{
  "vocab_size": 8192,
  "norm_place": "pre",
  "qk_norm": false,
  "bias": "all",
  "tie_word_embeddings": true,
  "init": "trunc",
  "init_std_down": 0.00266,
  "optimizer": "muon_variant",
  "lr_head": 0.00439,
  "warmup_steps": 200,
  "max_seq_len": 256,
  "doc_mask": true,
  "train_tokens": 350700000,
  "dataset": "wikipedia_en"
}
Each number is 500 + 50 x the weight over its row's rms, rounded and kept within 0 to 999. Layers, rows and columns count from 0. Numbers have three digits each. The size before them is the row's rms in percent of the matrix's.

# layer 6 MLP down, 256x1024, rms 0.203, rows 54-104, columns 384-511
108:399506512417512507493500465475431456464501513405600610541583461543425556485468510496495537472577515404479642546504434518506529533488558508524521503360462519523559481508533568468532499440454422392420499526482455439404505482435545522547502562485558432463507464459492606521486544473458485528561474527436427472499541534446590508504578525508585510450392500503447452459487507449514515459517
098:529519514473408468571359534524580543516508529554486522490521531456467513442540421456439481622533417500409538429466606504458553542535481517488583513498472460447401571431514472513501536548497522461560501458512500476534526514504445474485516423492487525472473549512495497553494494415465504456460475553457468417515562487478499532594512489511431583509498438467575486541542396555494456469492
101:479555535476479474439501517429597516613501414494523496525457471547533570462484459574611474512579478475402402560481472591480543521545494407544505411538513565478456480493551455399543471490521509552427497513393528447533462598449570510547511369516533527489488465494494517585557459550650555484585495518563437473572473520510542510458438549456566504496482521484464522550511425439542619546496
103:441503455496537463586483519368512499413452501516538516501563505593418557497537500674539509471431469517383582487534484469546445493508530415455516465452413566507570538466526490480579470461425518510592499476517466433569498513518416410552511444516582509425508461566443419450612407496539466583482495400425457465511523546451493543586514492499516490523469565476562520557458501526502506510482
097:500458410413455456544526356507495505589520508515587510463445518571481561462372419422552474543530420478486483514533504478397500479462544475435494512605524476467472467522521503491532497527520560547404615554568504543512438541541514490432496448518471602562533473496495484513487421551390511456578414526511463490571404508497443479463522502486511545503450448430520360492466504452499498450506
103:464539489554389478467493423504474538453504528472634440521554489402489493549435582358551503540526497534462490529464421404475498483463491521558496590433524414509502465523524573455508484521462554381517533557537374455519465540531510438511375460528489551548461499528513453542537507473486498502491433513538566578489411466544537493494439540475424464521525569505525455478502561450579533465509
097:549591498469558454445468526437569440537506530554479458474506480551477575556536522542352567375528506602499451497494517514534524420523509568518466496614508507468424537491525479437519451558505491451486589464462531453510505500521510515542430483491474390535494550481440534571488445479553491677456438456557431509450529559543514448428491494560482412486584482482477540514494506522500451492605
102:537509522423511580588450584479540459487512450502517565502464473443506481507490393585501480475588501538442395579473430491482548474473489502435623454461487458419541462437440497379424547509548476448447562543441465497551565514435469604481546479523468513486441519478543503442511510484480445474522491470505471508583519522510420495582404411544474442510421492469384510472515489577444412523494
100:458550539449552547532457504560423463389481469429498544481506497533434587566522452529510452502411460513539467491483446480566546430470454446493515455495499491564408482410494454538495552560498542518510492513478438563407597545491517610475520535448489480433523600427513535384451537501502447513500579511489451510593522614439552516572538526513545545437568476414529395482469518437531543623446
098:576525535654571531539567409450590529557518477513542581444431512499480517466454537534466526520489528552480539474439618435482564577539487392461486456441488457501503535496582477569528531515459515524523501515448499535462449514571581501430589527408483588485457506506541569446547478487434481464466481524443592506471514488457448488535431491466472476408515584486502458527580475482560498485471
097:520453464542568492508346491549461432486480586543445440579501394590436491553566562493530467647526576522489466504477481607554442555476523513497392428531567557540553481494498553443495490453574569539468429473474460492338469472449466511601516510425525477571475552458506537520463460565546616591564481596489529472510518441521490512534557501394606572491534533486435562523541508522456587469429
098:532475595515472464553521475502513545495521503492551454460519568538594535458507504465460484477475492491425517458488547507500427579495484417533556534557481449501457528524568456493573550444589515540538478435519449512590553549488489534548524504495529590521633490495507552546542526504462503502520483450502480531482480514503491564494506521502488412462579587473474479394511438501571541450410
101:551543577492496523481448517502561511503414402549493471482499461446457491449557469588473491534558559507473411496491505459585433513475553507415512565501469476533550547511498587379536529451448571505484497433485422502446556490497491543520488512506453556400536476530495469505524474571533478493561529560441476527484520571489554451422529517426508474488624578598403490509503581448492477462455
101:477504526560481549543448526397592501470490482451474526482614390505505529441463491510474450601485454402467536581457511490553380517479581432493431452406483524514340451382592509498553578551527544474427549409424404464506443406476437504420499432460448515563555444515508504535540465503503515461575495498494491591494499541494503484553469485511512377560475407565468550433569460370470561417526
102:499586494491525446615466533477513442455527381479501530444525542532428537472533505460606572509404469442571476577519556507490508492501525452539480568551481511439590499441577556475397533411576493519511532529481515456436546561427451502576461539588505574479448515576564514565376501428516546504531500447493424458532479555486473442615520375477367491493427483460503508477422518465476477401527
097:530485397417479568603590495548510520425452542603467540512592468460482500494452431423636499513395557465474502532550440542493528534497524520470477505505521565465454469460499500500547351399387540597425444547505498448547483520502490497503495565523479463454489525466486482529451525516527476478529465485465509522491466481480442586586538527474544531485467487491485545543499374436518391513508
104:514481489478522500474523499499413571476499503534520429499502475498503498503476540513482432601500572433477555442520544570543515565626496462499514503486614487489519537567549560465437523492433512543562504513397527511490542450544522552510488530597464490570453477535482508457489406549531463440534522483516515554507486482427532486439480460549495546461515520569570523601505414546480595543557
104:544559477565581533474477465532490407501415476507427568510473521392459563526660584553368447510483412473468556440516581486489529533413477492534484470430433544544547538511504530447469505482501570495506358559559481567481605466598488454494497430512426425513472476519582427465552424522484526502414520529372539513440526478474452558542542576548548392550464556486491455537518607497460491432556
105:486501475585510481480419606467526589458453478599492416603418451509478494517491462568522467443592510548556528556547505552511388565563612482406478443561551489453322594485510563537480583462517524529492507538498636505548431513470438574489505541465519496599515434458467533602471514478503433630553463444531467488460508550501519492543454466522493529502481494508554518437469570484412511433526
101:526490476497530494471539429487573479495461586461454584521509474454615521529551439491469438468607564594486473552516561519468494555545441580526520433425506541471531576526458452422435523594435588469549509410428514565501469423574491532461595461523517556457443535526487569584466541536465522551471555512542437467487485533505524410463536514497587496467545537503471460532523394511474561387481
098:510544489468542454436494459476483517511470454450539514555461490542551503475547511534477425508468507489491491477515479433433478525451559468509510403507497465570453578615469537472458467449494513405536340399589521418546607532465500518482456526566491478483451464510495459477505591493503613526413518491485519449439491506514435466505427541484448480478497466518499510535537413548548534493513
101:506457497474488534507483468455495494461484480546478544476388655540489435523505428455473519543554525457482602469536541497522497505458540480535415439545393474512615563527395460541448499454576454504465485412477495558472485417484598514554456420435486468507459456434421522505490431471512634581435596539569487525450537419559554504515578487566429555551514453442452513485550516589489465450438
097:507468474543427515558524545538445536561552507476485396461475452460510482445530527389463502440503449436494504479436514410521451532414449498569567461566591431481514586507581453524440499544568511531538414473511477448452542437553535506581498538521565517473459486522501482533434500482385472478517530622450489567491520506435506571462542463541516455481600628572473534473503538583530507437542
101:443569500495573500497513503489484527646551469471545514480486549494531420487402570520529523538462542531503503499585497519447423551494448435513551535479523494488548457520562531562491511551468585420604416491461495473489447574448488533590549387473405555517407493604490552516518463481496574525507562542448447454482470513525437447475593501465422550519509560518496502474581449482519488510552
101:495568466494529452488463495492483501455536499514458462468430513401481439530511385451549469491556523478462490562579502520440575406522494542462398529521393448471503455456570508497466430502505533435474485490477458582514529460521422505565590463521427580502440503528432532542449458611441509570521520556526489565489469488520413537447505545525465539493460475450528557488448482488519495468541
097:429585422497600430484504527519519503582525447504548379539511514510455507500536485470466457466464393530445458445520420497403512474490527488581461424356534522509445508479472458491515465558524509448544470409479459526509439484557476449470539470532480583446528457527513546559569476580543501479572554535428453473462487494450625578566501447415491550414444513459467515532425428466579473470483
094:544459443390419460588572498422485498547540466479487537533537549519512483485522541469555531365383554527514496487499543479488477520523408473512609435595467543565551511505434541409428450453454512523523530405454422473454473533432514570545486471518501516441566534440524492494535517512486494469594499525488510503543465430608421532477404428518563519464545390524483512441490554495538404469578
096:435494561491446519434530516523494475472438520510553607520473544425443507434456515394448544626528403462493562448534572465351532448471432460551481554458484591593518464501586529511503451533443452493551503517462451434486453510506471457540402446510527526439460486509499503511490482553535510577517554482505501489477587501505538432519465489484508458491573478485563488538424447524502469453486
101:510540544412507503395481530494545569533479436494583425451503552523493377514483520473426476631543441541488457550540447515491424415440422531467438503559444487469501467634510496519531565498550534509518481481495649488450554551512436476508439528500483466516578485460444434579504496486519487435523539486462443538519530494505500485411537501491474487464513476486555587498509475521539554477463
104:497425435508482599392467521541528566403537504451492489509428523647459486444460533538416507391407542513490459566538526538506527619426518561528536498518516464558475500430446469578555450519455480583486517429515431457493476508587484529524540445491513536569475471459564503467515551474510588475364576595454403461498515546448502466572479474444468431453502509524480486488479562508472451436487
099:507488467586526549499510564527433460530543525489535453440351504478571535470495545467422448634475552602535501457616502439531465509567505545489378416498478568445524529496467462451480433539565507467554441607465477496460487483536611528499523615602453600484422529462563531482456455452512489567477461494542461511509525520570415447489499474470464627456498523474455506505525475516521542586539
104:589439466496507479487464485567456490504458502473583528572520521518566512525433529436496549542539429534434493451460555432502492446530507546460571556489545451488403466472513420474463393469480531445471507444506500536576519551414533448531610473526521499540598455480482505394537483481467531507513525488507610495415450448474426512445546592584434429419542497441484458448487540448464617423531
103:512511498518475534409480509492487481579503551479450535428550559550505434517541503482576467519556444490501489428518410491488489539470538556555604522532530485493593463557535515535481548474530549565407500507505562579557463529494439565461535567489493478574561530509551507485482544513526521469425455450463529461603406490406490560512581468568456504504510586529485547470468503532507458525407
105:546506425519446363476538452453531553455567524515528499558494500511529499486437461603454570429502410475474549479555411496542493560486457528449557446459512425598559535495540564553479491472502601491511509523552464456553442575521423497531461504493499486523435476442462436559373402508543473548448447485561485457563523547580503559528500452591491534437475478522447467524548508594583559526515
098:450482505557568551477618505493580483540469456548516514521491563490492538538493454453478573453491392478556512598562470533550485406522566543542554495556469582517433508495496584581428434634540509394450583516611570510532553546556536494466526463383497522532516443568517425509495452506416452465565515490526450504532490464491570537526444488507374486494376506443575513515495433559430469464482
093:535441400346632453404382448447532450479491572463522502425479470472396545516499649488528505448492544444428379476479510446421503451566499501421469527436512394439558567538452552489471525482507482507486517427531520490539448417540475457441518498529602498443445549485453551465561405510474506465459484583528406610428535480444568533503473464550416486580438569536541535420467444552570430522540
098:459544496524503499458597493508485511541471517420542638480510479533606429440516464514549552485453457553552406563561455535446489508507538550447489537548487472432442427495500547551583410498491608482403413530503442526541478483477470509509550496481490464520439588553504504490551498475591490487608487512526549500418570508521518549562516533523484469539557438499537533416549408481447548404502
095:497493495481582411536528532515458501525417475406557452491556464550528506496488391527525473366407455549494421570427484552432502575511484585595521546522490441530568399522571504395467530532457494433421551505548495503483497561561404526534435568577513524517473492476458513444459515534498570500543408527540438455464611477515530449454515519564580539469564556486469556444407592524485465535496
099:440531451444547570380534553526485483506462584547510478472505533460528488508503467547568438392513491550530445555512563423447425473480516466479396559503461510495504477524439447466550546435399548472529575431595583511536507508472514552498459470589578456530529450469515540508545588498329497467576489540547486673567463502472572588541457557479460605459514490410523532540541502518499466516458
102:505497490552466575613550573528424530484496485637461505529493453503524464521527486515465528504478494433403474450419541469516489528546524506464426504464467435416559509566534581516521441505461467548519411516563530461473477554567446546544519524562501466527464447468462445549443484432494526490440511501458448466519418545522503479495528532498484490475536490405497530533650585464476572466456
100:484492527450626588509560459493468510460505545517567473448548493487505531547598439584478556446486442474510488534447398465514567508562580480473510460463441475504462463474471433497468497389558555609580496643506449490504513547548459533475488520463423524439467543535503488502464472448533499454554461529546370539557463452603540527528449481434491575477519402549514545565466499458510484613446
098:458585525426502588515479398467520504495461513548465441423490454638509403484481486459459463540499442506417509541573582454511596557483478512524391456490535544516454500468578587447462525508545555572500477474489542551423507540408544516504501586452458520497463467492518539504479519541423534466430492451427542510508489581472406469554476385464491406484497529618504535482449418523548557446452
097:534537491510454413383511538588497561417488444482432559537447516507434530514516450538457574540496440571471499530463587495606456459437461552421571609499484495522554571481441463490596465455481459468572555538538474424512513428529478512468487489499463563489432525462509530471577404536545414569563543377531507478506500530550415529507544503471540503562542410431548472503438445437479567483535
102:481521461513504546563585559501519461393510457475557552399442544510512453502538577481374536530455480514469529520540476523516603541534471487487629444428414463558531472519442344547474419536468546508478498529493475379485550524486503547515511403495536437622512513530507469521557434397537449603580473500453424499462504461485439528605468479551571472596435421473574583423485532442531430549592
095:509521459535508514563526473563515538548575535462554508584486497506528521533520608503539486484528570473553482503452470505523498531579602425411476497518533471479591494464427479564508486499499524420643576443529568552407471554564550540494455501450537530430519524491456564429602440484510533429454491489553524472411568425494479456567395470432503439453457517548411494475471488443452442526523
094:471485475486590447529508491500494500534470577462520432445438520455511492508479507513551503610550544563551512529418486481407623406444578560594504485539524497384522481563453530494554456406443474447538444577512553545571424540567477505382424562571502544564470494453510508529452436539439460480434491437374490459383562535454509464592458468507510556462524441509577516588518375463497501473467
103:465533522522441514470468522490435491604533476459502490508596495494553489431456456465496545577425466532470434475498523453430467462501471516508495523562479512431548453489497549401552481457472507519465537429613541464497431529481491499548557500510492514482514588569427460563572478499567437472451507477560500500481485430449561503496415534533549494490420492484575479498503488298599456537614
094:543474560479536557595516552534511519507451527443420506544509478547469515484478502474467517451514523474604568597524419519444573511499497520461528469447501512528576572527450539458507416464640487529580494471457481536476513500451590539459479533528471477539513580455540577549452484564490479513573463547484580542520405503437486568491546505522380466494377539498519427550498499571516515554570
097:500466509484518475570507542489475427497463518460509450549489483553434490554494515543508527545453537498505509502521580571529569463491504528556542431531556506479438439382423495497513588473411603495539415440537569541540583476521594557525422598605518373501488367479569467545539492553422483471404456548427467505477489489434413472499565403551520480469435406470534527471469488509434574476501
096:584565484519571512488545529533545513388517486452390471494500560461550425487369505490520452418528608533499530542417510518455482455500419511480514450572509543542424473377485512508477475515548482486482501542529495479448465501530492497413528465402535405454513495504524523529499545441547531466499425425584440509590528460517521519571447488468539550491553585650502471471375519517466495526530
104:510524540503503517558550508500487464477556535488589554469492441418426451462480435594419437493481443475524426542458483489485400504539585509495511488492490555493516504503513440478488455525583527504484435451620468512527473419416504485465498471566523482489497495556511477376512527559490494377464540545536528417432525570466468549394560529445514590539491461470489488467426467432516452551424